Weights of a small transformer language model: 8 layers.
Each number is 500 + 50 x the weight over its row's rms, rounded and kept within 0 to 999. Layers, rows and columns count from 0. Numbers have three digits each. The size before them is the row's rms in percent of the matrix's.

# layer 5 MLP gate, 256x96, rms 0.143, rows 158-201, columns 48-95
086:471480406567557517514524530485458477563427392529462451544458561536453498587530505517472511490510503554526490418514571497499520538452558549442490
111:472480458547499542495533500491589509508509590502561575542451526525438482502512522512538550508462635410592473413488486473546451478554575471516517
095:578480400378532514493565495526511482525429433558528457427482495530586539500521393459467493433516592477614491508500467506464550469481455528535487
106:502563501448585594494569468507512576524566560529433455552456459553499478462568483421536530513491510549455496472539506523418414527496567527486342
095:610480461433445503508486495363473469437559545494562488420492483501493446496524528442482557465489479522492499505513464526519500507420466506516414
103:449522458481458452481523591518491616465387523466584549542460490595426552461510515402538545468421504479444549549543507415541538519501560443506546
089:468530527599536415505550542530516469444507520394475500581564475585481489473529574585429414518530515535506527487453434505498554521517581519548518
104:425488407503576490480494569476568575515490497517528473482523462494497453537597501429602487475456428564515520557579514472439575467546466441434430
087:462478554495505522579522469472540531466465550459477650487511549427463482646399512568542462486540455499463451477524492486476496503467363476505540
101:551497451526495471524447466486515546527371441475436518496454550479524412509501569502508489485544515386460457359500562523532551560504469577532465
086:566469551517537515495473459422507475410469484506569571561510511548494536553562554476460528582461484502566476525562518562458578387572482473402390
104:453531452456552529514589548458552494477497535563529396428491541553456503548511447497494444454485529577541468507474444512481521543516500525482489
094:527490544580458506519519566507441470518507574482465588520453502435546557614473502552516492501514477509595560503544398514501617582483583493519505
101:485493517404523407500455514501544553447500518492454418466432512583477516539480659526551406472479497412491526489558506510550596541583469440494490
104:520476516540477576466614451513569536545468522533473434504569443497407529477533520425610515555478464562492419491480531512545539558544564467526453
092:535558432452518465496443529517527468446580487440471394477512440566424366529463464531448414539549440563549499508489501478480554462528401489462505
102:486576524452477457422503525515508557487437592595515533475493441527487531474556506495520596436473593621574595500418446530542453545517565489552507
099:522437425427441507449454511439559580550433542535456406491513563566512523439525538384372487507461488544498465472500481487541519445561495575475541
087:472559537553427431451615430459516495429550515507508410501443507559471539572510519542574477386466473490471448429561476482481506504534492519574564
090:507450526549447415458449486465543500467500513461433472538520445541470531522481472458598416579425481590384445477506531416490483462561524419508585
102:457497554584407461523513557517504405516529523457513523469540479505480476474525523562473459555527496477475469481594512388521575512576498542527509
099:581457458505444560440461486521511541388419517472484559530551491516443447552478455539392474499553437544546430433557415523534597447566539464490496
088:547534617498419599412388495549570480474459540427452503483516529560533531511503491542544507530491497570427571535513515469466512508416492571510555
102:500465474509567501540620525614452518527569456462481524522474496630452515567486584448477530512409563507484491506500515449521519496443611558484458
108:556438464540468461462468436437525402505542583550543439527545493536469453544591496421464515547502454526496485507483486503509441487499496500516463
094:552513564549499515475521452443541511538464496465509503502522500435503517532490541530607528421469403477457353432377549475525521455526536437517468
090:522467517521491539502502481490519457473502522528450607502596496523455478482487493528564568391558522447497503454616535428467405483577515453536547
078:478463505505592603485419509520521443524412487501492454405533453548516514459476628537506478529519588547514468432556549445527549501443421515544393
105:477489436527563497492520561572529532441522551437463546487534496637524519474510497506470452473525485471420551496535504454520581513499447538521465
097:533622505451509535502546513520514473462534540453491517532533569529520458556567626556467542434516450448489543556445498468427470529412498555433454
084:517430465509557514444526486439473573566518444487531578447463440502561537477484487547564439437549531415523454384486506390576549477522485519534531
096:514416408537478509439597590506488363515515578475518438544480516583438470488448567568497495441507545482571405487476498462431536533564519503491557
097:511535554499531566521421539469435533477589502519526610460532517511478520394550538573521503523500539526499552569504568494464419465489504474513467
099:509482468532503612477486479530557571493532593509456515543460438576471497524565589463551479538475582540534454552518453509511538562428577396424461
097:596563403521475423461463510504460552532468475493406625556552532554527476491484563505509486441461528554460453491606467540525530537600499573557531
109:467493568484581477541537534432492576571470502411458411515431487520505478463468533431523522548472544500436560445476406405429525493547571450516396
101:554493414498531464559509539504516545536494587515511563563451521593470544467454526544457579528550413467501475553569468509490507514624509444538576
098:505514495482472445508544518512553559466567528532438475541516460676469498439416560443473459561441542463497457484523603553539455528608545473458420
091:483529408403584496549546509540528474522493464471474576563525458416564438504473558565416495423555487403583567422434565487542547434545544467441518
091:376493524516417576489470460547516621433535523430416452551550523528468472421481538456537528483441478517440540518504539400472527438534463514441464
102:523500439538623577514500478562582497442483583479467548478538472481463514438524493482466475513526464546482514527499478517497481589417533570514596
090:489584551574501490516502502578504450570579529428543564511426501537542503583520463488519498574462417498558528599417425443499526436532530557488439
103:497441495505501532495550536560529466480513433518492384569400558526531598506476562497453523487528498441572519512497504469527554499550534538446564
123:503554489575504488458479483551513458443507449414496508511541490513476474610472559452553532426454502518510539565445563377488522495518522527466537
# layer 5 MLP up, 256x96, rms 0.147, rows 158-201, columns 48-95
095:509558516509552546416555484561434552540514482548515455592522516452438403535524479469541465504449512430492619451508467465510565589414522509525523
105:482415560525421409529563482409564458523469505549519532481473562424519491478512514468417499421551401473474503509501517481501546482465414529462548
090:586541424504488486472459496612495580447488516526547458587489476531603534533472473442498506518535494536472561449525481503443424532534628553484575
104:528561463490520446526543549497542541392480424452455565559459513527502597410443487527532563504475449437444517570576438628506489473562552455494422
097:496533539464485545536406538465441547511523544541445529513452392465538440500521411413502513503533454530461503527529458537573561436506449497406470
102:498580577522573516464488531523510446450530560451532431476539416543482491457441404478462497530560472439577436583450467397474548437471460630521571
099:486546511504415497548478387521467457451526444447399512574538365528462610487560504563434495534490455460507496436510549586553513436570477499414454
097:594458574535439521424428507490566420525539527522478597546446505555517607405496555529442491492613538568482507495458558467537549435442505566513568
063:607511459485450487436541481514490494545529554541606515473441494466519547449550523407511509535447534456481517532529440495437494503468628569459472
092:498564532528517568480498503485493479497417381509465521504498468545580387455521585505578555537491553461439504473503465489497589510492451557422529
100:574614516466547436467538525442489557501469557604502516532495439546500543530451436402513533540536485446471521513396582477508422486434530549564556
098:546489531573409475392578492431488551580522506437488558486492485481527524569565479502508567461482485441543541572469532477446463512537536458530478
096:479589470463495456513565556494523508485530507546500592477467496465473406578512519490522456591504509497461619575551518560510579518497441446344471
107:591616514549477578510468501492482535398516551378430518497513530499422535536520533488475530488492526487475546556450504491571520645572512498519518
105:407461474556449509477518539490467507463544492494519540498471418559434508500626536572534516473509521517511489506479592520587509481559470542427507
072:509452454468436506506493528492533462592457518572646512511554517504465546445463554448537515449455597445413550498509497561499520536460568506441657
104:537630566460513490452552460432467474523500461500446516504609583498620573488455466464494472554526489493440621490524573571496590518487502529452359
098:484482559488592467509510434537494424495546551598460528531469522492515476494587562492535452479520441447434539586516458493483590598525521472457555
088:537453519549471518593498537554488399498471463531457385483487490535453474527465516582468541420475522421402438447462356490520534548575502482590473
091:507497444543507569510522520579497363578450509470526587500540537559470423479534461495506534487510483522488481557476540517503494396567526461463442
097:424594496458488470469585527577453547480569471504469493485428622462600433423463488497466466519527609508586543495483565462499479548511537510478447
096:536589526503464516449474504385485490439480517452518527461525514440441509485555516408519618442444451538635470552600587556512505493448508504443478
091:403492470537513462487442503589565550493494458450401564469506592520538477495518473489570465542521493575562455496523441432490466525422502508440533
105:480503574497472546449480481523526419460509452548545469434477442448451466471493456462489622443483515444589539445463405500435537520499495489581559
109:629587487480567559445526493535490443526414433463509488565532566521521473506507440438447468595565462554476503376460551440600543495449489492572473
105:438533399514475538451451573462465549496575561532487532389508490532502493503588506508508510497562567508467517483564434585460516499431461513525448
078:470480509532458521439501523484494488515464380436391544466473509460591454567458426490518537522554472499575503504453518535536513369489422482513514
096:581444472517549500509485567587513495543465434486597473529446468497429583461567391581467554486584542498533498386595547480507509498553489467495482
101:425496465433485531431527519532451405544558498533561563465555541516431513441397508452415440514502516537431468499463434511502589558510488571557568
102:491490459513537539558460544396579480499661543420496495435408563528503515539507466490533469452516478478438491495458478538518489541543458462562579
096:464450536485438474426425488486499482419501531562614497422476500524528468516506524500559558522476493546480524525477460535397428431608498524493492
102:471478489514541444522477431507521567512464426633453449515520527487559507565574428488623436671501568546412539574559459492473505600568456482487514
090:335533464522509429534561461501577475519474480464410483421585523491576532512479475563502514492553533456490590512558578491555451484571480536485418
101:508573553465440465502561475515514541476494530529418545488513435393522563522469606520475515466519493488568549444451490558621476508456490489460511
089:458573426510528437482409524507484571526498534473440488533488524492515576585504463539491611511494492522422455541500540474461427542549447566613575
109:485472479433407468496392501412384503447477469409469528493494591512508520592513498475506458453451460383455630541480500463464551457557415445545486
097:457584565485487567598379567488532500514495497489542435423480475522483512577529423532449538518535584535419534474536553506502504615424431538457425
095:500517440534479554412558446385450386444479538440494492471466448537498449543491450549544417450424526522549494493579415427444495480457433504542542
101:444450480566452557455462477460425504466418483509529484517493500527464525523517444468543557549468541627494500510457437592491506480405508497494523
094:540420536488477455502504460481462539619531518492485594543471467369477479537452492473449494490471459464600560537486489431505492521538526465414458
096:552573393500606535487524510494474471423531543496466502479515436448509535527546585453527410531467482495463485465552494463509449390437444509476543
099:509490475528528500521445431531395493444402489407527473508509505463495446582472573547436567501467578436490484492441514522460482450463520591552564
101:512420526487498543519453497444403477487492503502426573513425465461515493544487417464490531428479474457462533409449506543451465428462446530541395
131:540500512470474491409598527465412588579401481487487559439469527490420560515413477489548551442502481574492533529461522432490448525572574494443419
# layer 5 MLP down (transposed), 256x96, rms 0.191, rows 158-201, columns 48-95
101:471467579426547516501509594435487456472471456513340513408493511545467471542435538469475596476438421441526474477488527484496538493424561581474512
105:541522462580422494408563462541477422483478461478450524445448508456471473399563485470514448468531503524550482559448546495508523485475446523583526
095:464486536452440479502460518448463518604444439583619463404508455471479514519536475526480563466371592522508479470488399556536474514516491534499517
106:464454466500594535534527569437508514522489538390500466476464498537516510437367485476549568460431478443547485573460555569484470453635504413455476
095:504439464478514510516542503496538558502374533494540499542529583577580501423578467476554480473487540498475542524564474399529489473472496513583438
103:614548484562508454529435440525537446404549632517447482566517510468485535435489463427537552625467434463520498479548562514498590459466529537399585
101:578494496478458520490595504528503560478498533458713511491504559475584531459475482499441419551494496461508490461468535479428498464457530511389544
094:514459489479475467540550569408467464507504473537390581479401526441544588496494488562432538602466575495561516466473509538562485539556519527483580
108:522514524501518523604588481519502534471483508490542570472496554441537566620441547528498538479522486475446508406519527501480507485437340455468531
090:444485485482557541472551532454497458425464448464441559412515472509457533467542428505438506445567529479478524496468438558536414505526415523543554
089:532471564524489489521548417544513443474536501445615463438402483543519490452453564505481543507510508550542532463513521553519474415623450458352547
094:497511489420578544462460494467412524510533530587625455445577412480452514453441504471542462505362539506560519476447409455459620452582509472484482
094:507482529420423483493478446463490560420495537479556480527505538501516382436507460508428481421530565551568471407475401465455476530419650524399551
095:548587542560519502570507470526509498537494485611459550593493465568461466504446463450560582520394562535602501479504489533441448507488541481504521
099:629539581454530443453487449461546490531502458479596592591500544495484529524342485468493551562545515459487501457513449503423483532403557526434490
104:577532470471539497511452542532513532452558505457508450507428463536498438528543468532421384540512445535547492566494453489478522480515429574543508
111:540541525586556470512568472554507465501498495580581427523528515450492476512484575478518542533479383667486444466406590480550439533488612448443507
105:566524496548507508592516572580503467477566472506479493492430573453573491471493600547460444512431478498552570454498521434533471561523470451483532
097:529520404482527521594494539566404554489566572476453487550536513453521467515480516487498416525492584556539520517547586472628576451482591501503539
093:476536503448513433483408508447510532430512487502559425494559513467510495484579465473499438534433549534485519439550481485482537550515455417428570
101:490409475427576428551498455497434520546483453498425545548579558551521466505524537597532483490522535522484523521551537522509472435453473408471532
100:529475418561517489476509525661579550502546438490583566570522480623507446529450456557520464571552548559442479452537412500494499523532432527550406
090:429521510507486576449503513418504417506554553500524497493407456437496544412486532526445480409552432473429533463449548473605504513434494413471500
101:503508479510600563503445564510461508538587587431472437431508527486458545445455469472468462460555428458483544442471551512647541454540542532534475
115:400524520500460473504467430579467571492586466422557472560494470495430451487393479602460473602546535535531451539562469535403573465398463464525507
107:519469482453544429487560504554558525539517468502514440557464458352535587563414533468533537392491499503522422417505465476533519541529417567443555
103:486560431443536423460518490477545536541545507461533354483376523512517475498472493563458478625445470620553453491460466551508551553531476540474472
093:496457580515503470452509427386524493529501481553461492435498502567607504504502536511502544433522425491501555522497515554516509478585520536447523
096:556483601405445368522528506539492477479477526488398546444490527457479571385532495526592547528550401555516536499473543478543506540509412496485587
105:478420478428474482544450467456454414599496491519521539411528389464463532411563463545499556441433508592489546592477582476502636479562460443535516
102:508436542503608462513478423567593491525481532547604480438572499516528503526483544502545408426556433517432560518513507457561515424439457578555468
101:562469479513556523379447456440549546541521436524468465551511471538430620409512512556541466521531518514578446569433501441497551467574561553517512
093:432529535514468445391579461478486457505569484446415506490429506542504470586478438417466515597457490489412449467516429555474535623470498460515465
104:436424523474505468595484529410590409507488417517392495467628399564490492457546593485549520513464548549546510505571535537498519468509413520496481
103:369490540540474499504495446527444521483557611435546431358517548399561483495462527425512567509549464570544525506410514474466473532528544460473495
102:582436530520556473495510480540537495419522520424578508479512569477518499511466481518492466454534387556447630479457537421444464525517573443531501
093:463530496517511476532557552456507438441464502549492472641521507541540450617434502546485508441587458492444494562591576513453540421545405536483466
098:559527472465534506467504533505492440502455592493504452359566485490570552592474506542492612481558571488511515497555471462443475460479474623444565
099:470495426522447511657573463522479476475527521551619471458580568472498536509411548477568469578523563492408580455518542570510489528569570532542519
091:535529512537475543511577562586527518430509566599476522522502523520535445580431489530577589546501448458477516553504383504392504552572510460628528
098:472493579580391438509458495404461588551508491521531584506522593533469468449474539465446537431485550456511472427405499489559575444544579519544406
105:443539555499498497516414401480497490496514425554343464449494462440527529433523432564544590437490579500547467411522540528531532489483453458457515
096:529524428612565484516432484507477497546498513536487405575499472473534460449573529557504492571568579477435497560416456560551465554567604517489509
119:535532479573587567487469446587484495526573435446353463537456523493556441526425563519500524465551505544533546478488483319464535411482526486614518